Part of a small language model's weights.
Architecture: RMSNorm before each block, untied embeddings.
Each number is 128 + 32 x the weight over the matrix's rms, rounded and kept within 0 to 255. Layers, rows and columns count from 0. Numbers have three digits each.

# layer 15 MLP gate, 512x192, rms 0.121, rows 491-511, columns 0-63
133114187118125163129142111070104115119145100116096162117136146111160150157149150141122126063099062132105163149166085101087125093209118168134110085140109152193112032064083101111094140085117126
183092123171177140124042089078108170120090114112143182100158120145143136126072097156144154129170081146127108094125090170109125092135146128110169106157168125209110196162136146125092128133158126
124157141114163088128134047089113164158140157118153082109121137155183131117124145136136148158116146115109104143086181140128104081194121161126120159138063159117157083159122163222194182057090158
129095147067116095142155092122147127137104120139142112088107112107142206132117173108111160138182126122166089127133162173098159134141112146104071144088137138130094139161168129084094101109076155
150150146134155145156144164128171147124152131103132087178138154140110125098141114085097118141177140070084183115091170069116130114107115140146148132083167110165166119159149093113121079102144129
184134199158126123113148126069160121129096137132138135092110182099071103146110073110118128134148109121123180133073197128183128149137105099131142133086108085154074108035047123186123205121052169
115124138081154102142158117158110146133108127121073068093092162121116081138121156132126086130128209077149128113083105104163090036149119161124169075135139107081161191065183187112175116090141141
110150072130127139179115111211113127128103165101108127110116179181083148107152133165080069114101055092116121152218120142116125125153151127110160093065178110120120119142111106180146127149116136
126175129094134144153118093133076146094113069181110140108126105117115109125159128090148107132109074147103069091120079084112129175120115159082115157114167123153126112151215127142106146113129132
102083127113130137131182129111071183094110146181191145107172135170098111089117160146117164125139143186143127204152129124059140099151171114143116115157151160142117160115192148121141126121112135
085119162203128128095114102106147087128099115179078124112096124132173147110089143081161170089165157111137200087162130114117153180105082136105092123144116139099148124175090079137119141118149163
117086171101110127099155145108150108104119138115166088121091115127114118147166157131132126087221188115169141161131136067160114143172162146163127196140194081122132091102148112082118136152082139
178109149140136124112139119118100138107144120181127154138125112093126095131142090108093173112181142086175121138121121113103122134170108124137091091125133110139137174163095143121120138146123162
142139131120129105079104074021151201078129100112142149148046116118133150077133136148133116115100148100138080111079113170107078159173138190116115165083124073121123117099158145147190130161112044
114160082158177069129101068128178091167098158075108160144125129092169089116117091077114116097156168119119138129133067119152109151150144119155103119098169137164156175150082166129164142131132131
146190109109110131109109153209050087146113105101121107142126118137124149114122102125178109077167100151133117194082108157123203091139175129147083100135135065159171117093183188060206108108081190
162100128073123132143148068118148080107078121171135108099147122103152153085127113138141128132110155129092132137095107135112146139168134145110155137199185153154079141133106167108117110192069122
111130155155137134109131163125168079139158117154120107172095200089091136190066118181146138079149183111113103176110170071108136157093099117138203137177095134128183077161158121114158162140143142
130139120182106127068148158168127077105094115138140141136112093138158159014149065106122155102144135083118141133105136129152116129122093110106102084076170099146127081125105134101119157105173110
145086172101192153105173102106117120111105078146130167123124091104147188139099139148074099154135070171124136143175147116079162099126136172137124091111148146178094096133089102111148130087129151
129147143069217093137106091109091107121119125090123080110068205109105158153143106136121096052087150082100155121164100105093150120179148117150120088147154175094162110181127133171106155143103170
# layer 15 MLP up, 512x192, rms 0.115, rows 491-511, columns 0-63
098119097119110122161099096112142148182122137127176179128159149132135122127149182169162139147069116165169156113071195164088151133125182151128116170088100141136146134143084062102184151133163178
130139131104152185124148147156133169181182096071159104134090147156102121165125110135165126109171136137092114160104113109135101133123114179033091120072118138110137128100110129146159107147153122
050073160139059166090141142164159155154078196149121176147147170141151113093133178059117094149108084165142135214113164167081183134101100141127150152109133163112171132143153143125103073122165123
132060120095086127127148201141124121101136117134111100104116136133148138063088141115121148092140128149116157158157058044090154103129135124127167090096146112121162161121148134178119185153128148
122124107123158120143148163151098119122109148135168118091110143119145097114184095191170114132116146109144089157121110104108111092130136117204115192172123081137170151161169110150092104147110187
092124175130190131129100085136125145157139150112115149075131172139126119123098126140176146103124111145165156102147039107068225081124116140160181184158155133170074149117160128135143091165061231
172150120172139140117092074126146080111160127143107110199188106117121117103189118188163151134155067145156089140120145151121121166120111159179088099113128157117087106105171204140174161131175153
093078185067180136115135124093141117125169152077151060104123165115059130097128111164149129106103132141160116107121115157147158116108100059159160133135113144171134109121158148168147122202119083
113092126122118129115138126097128147096088136177131178106131136092100103123166142119140124165140127060095228112132154148160126084100089141186152100155054066130107165079121135142124055126142147
167135171162143165114097172137112194167127162125153115144138170186137109160116104172113126115048118115080094178134129175140166152113138129128123184164142118147142128155099125144108137106092115
110125142146098117174098102108117099162155150123166170158051098132080144170112129166133121091129067104091157138082176111124152175135148090134148149090093123150162163181091030103182171168183117
135118166104089103096127151129126124141107123095136149111140144066105158170138168111121134144131100096108131167149190096101132116126129161134121102105150107099150127111119029089157100153085136
141107158118111117144091116110150118177113135133115140094154183117094170155144096158179174132174046160175138147126095100118101119181074084175197195112118176111122092172174157168135098141136178
130157152061066180123154186090176176162175159139049141078108073082195109096095106101092179130128104124101150136169086118156108151111132134084122086137114093054136113110143095133152158189153098
146152094158140137129081100147176050099154108133093176130056120185116131155133107180133117170100120178141079103173125151109111133121131130139133121113137114129138145144130140142151062161084111
065143130094173135172161122123091105150154147081092151089128133173140147098125126164129139140119088099122101150130101057109162124126154090110074082170114165151146132112158123162105105116115135
147115107121144101138151139150107105086147100094122114088190129090180115101138116115133141127193105136142082170130101155133159117162155117091060140083163106098168135147163118123162161099175138
143130133160190145123173120151122143158149145082101145160106102179155063101141144147167136124077122026142116142130119161166171154158111139082144167132106174129071133177149133082117139117082064
086141122157129162175145122116136158161183188141122114138179119112141092168172153156170155134159154097145146138090149118148120138142152140108134122120108109111117159139131149172074139185119123
102144091143147142178122135147117149101136114106130155077095091166110099136113161121133141124153109136121155132161065144117117110112154166135136123099193093129164196146163133141100119089112121
178185127119136092083169094137165113115127136123091120071131047093073110151140153176092116125138077076158131054186137126171138091090159171103173119131171099180195127102108125145104110141078120
# layer 15 MLP down (transposed), 512x192, rms 0.161, rows 491-511, columns 0-63
146130160120150142142070155114091118157100131120122122109105102130162123126136120143135154126145105060101113105134070138091150153156105138082149126145142120090103115127132122140110136109140052
105132118177122072149147102139141114108102119199208112187119092125126155095117159102132106059119173116099147130111127143122069138100137149137119170104095130108122096095133136100165120158087102
085160188179101125171194096205050139174104183148139123048160141115128105077171119160114095156074116093169055148158165219136133112159155126098141141139113160138132084193098129148107148080166132
177151122082143107108195121118124130111130149144120122119103106161132101139144059138106123082095146157107143101146170120081118091131145158128144107168110091114130190044120122126123113105153081
098088096138114107082079182130097107052124196114131143095128070112035136069184135132125146094144120140091145120129098154129118138139158156115138139143083081149134103110119144113108141116169096
083094135126088087092117061106122111085164157152120119185133137110101117131128123144171184138143148128165108118074102095102171169175080130140150104168142168141136076071166131109145070105103133
098134180155077130156213130107094162061108100154149140124132155105083111144097146114110152140131096071130112115112103152105123111133138110070116167182161155123126076111085106112116143125101134
116149075124130119146112061150169085177149172141122083123085178178201133086129150140119112121098084167176120186205175198099109130176213166140117141078162159124128103111156139088139118125128120
128105090124140130180015132150152121124109149113054098151144152159150127146138089145093141158140091123182156137119131110071136103094096148128112075100147158175136102119119085131118086160185150
099043144140153110160042114159159187156128138128081116103151185144136094120129099175097124104151110139126146123161147138085169148135143144085158139171138123122152106120182134163181119073127112
104112110101106064117175147067124087130154158220170112102135082092091073146120146166112124110172106113141128170139126151066134087139148091180127131188096150163147125128096131110110125165111117
153162136106064112085094087144166079119106171135132147114153095178112094206100129107074117150146111128140184117122148062096116183135148144118115162104123103097105106115128100102138111140095122
111134170101151087119157107130130143166139075150142125175126118088099077128131099160142115113148148082117089186090125077163039128129144170131121056143107130097136136065112142083109103187148191
107175125119088192131086124140209071164103158076140070122108153090111161124186161187097164148116130176120148137078135140134108111136149118153091063124148111096080109078173108084170127134132135
143122137081106063135105099111172155170183146097084144129119071171148153119130082096103121146124101158116126139119119109116133088071101143149144113149159134149142099154215130155096122181114177
136187102133089139120160217091170115083193163107176153130239120179124136159163109089122174139066110171094147097087152135177158182143125107161147123141117089104201122138172130101098127122122153
150159134162113172091153158098175167105178144135100130076131071083164099102091111165157147150105147135137109133110149022127171095122171115130066143112140146106181139149167107083185156163118169
136208118146053206152145136170134100142136166188171147134149120142118139139108104051140087139134091117086139169138081093139139175097158082115144156094186082118089081111155123150133109094144176
037132174152114133116109018162125114137177140141142126178131116184159081141174108142107130119092157133151155141119132120125139140160116152173163130097085128129102182109111090120150094167130171
110068132140079144066146172128183135173104163152097134125175151107142113122103099118138100103110146115189179165077105089169104146112084106156096138125124101096135107108144143152153105164116116
127054070162133171171064208139163100157116105086130153124105112122094133090149204117152097113201105198201115129104173122082125146146094105117176139094107141121058147139154092143117106090115139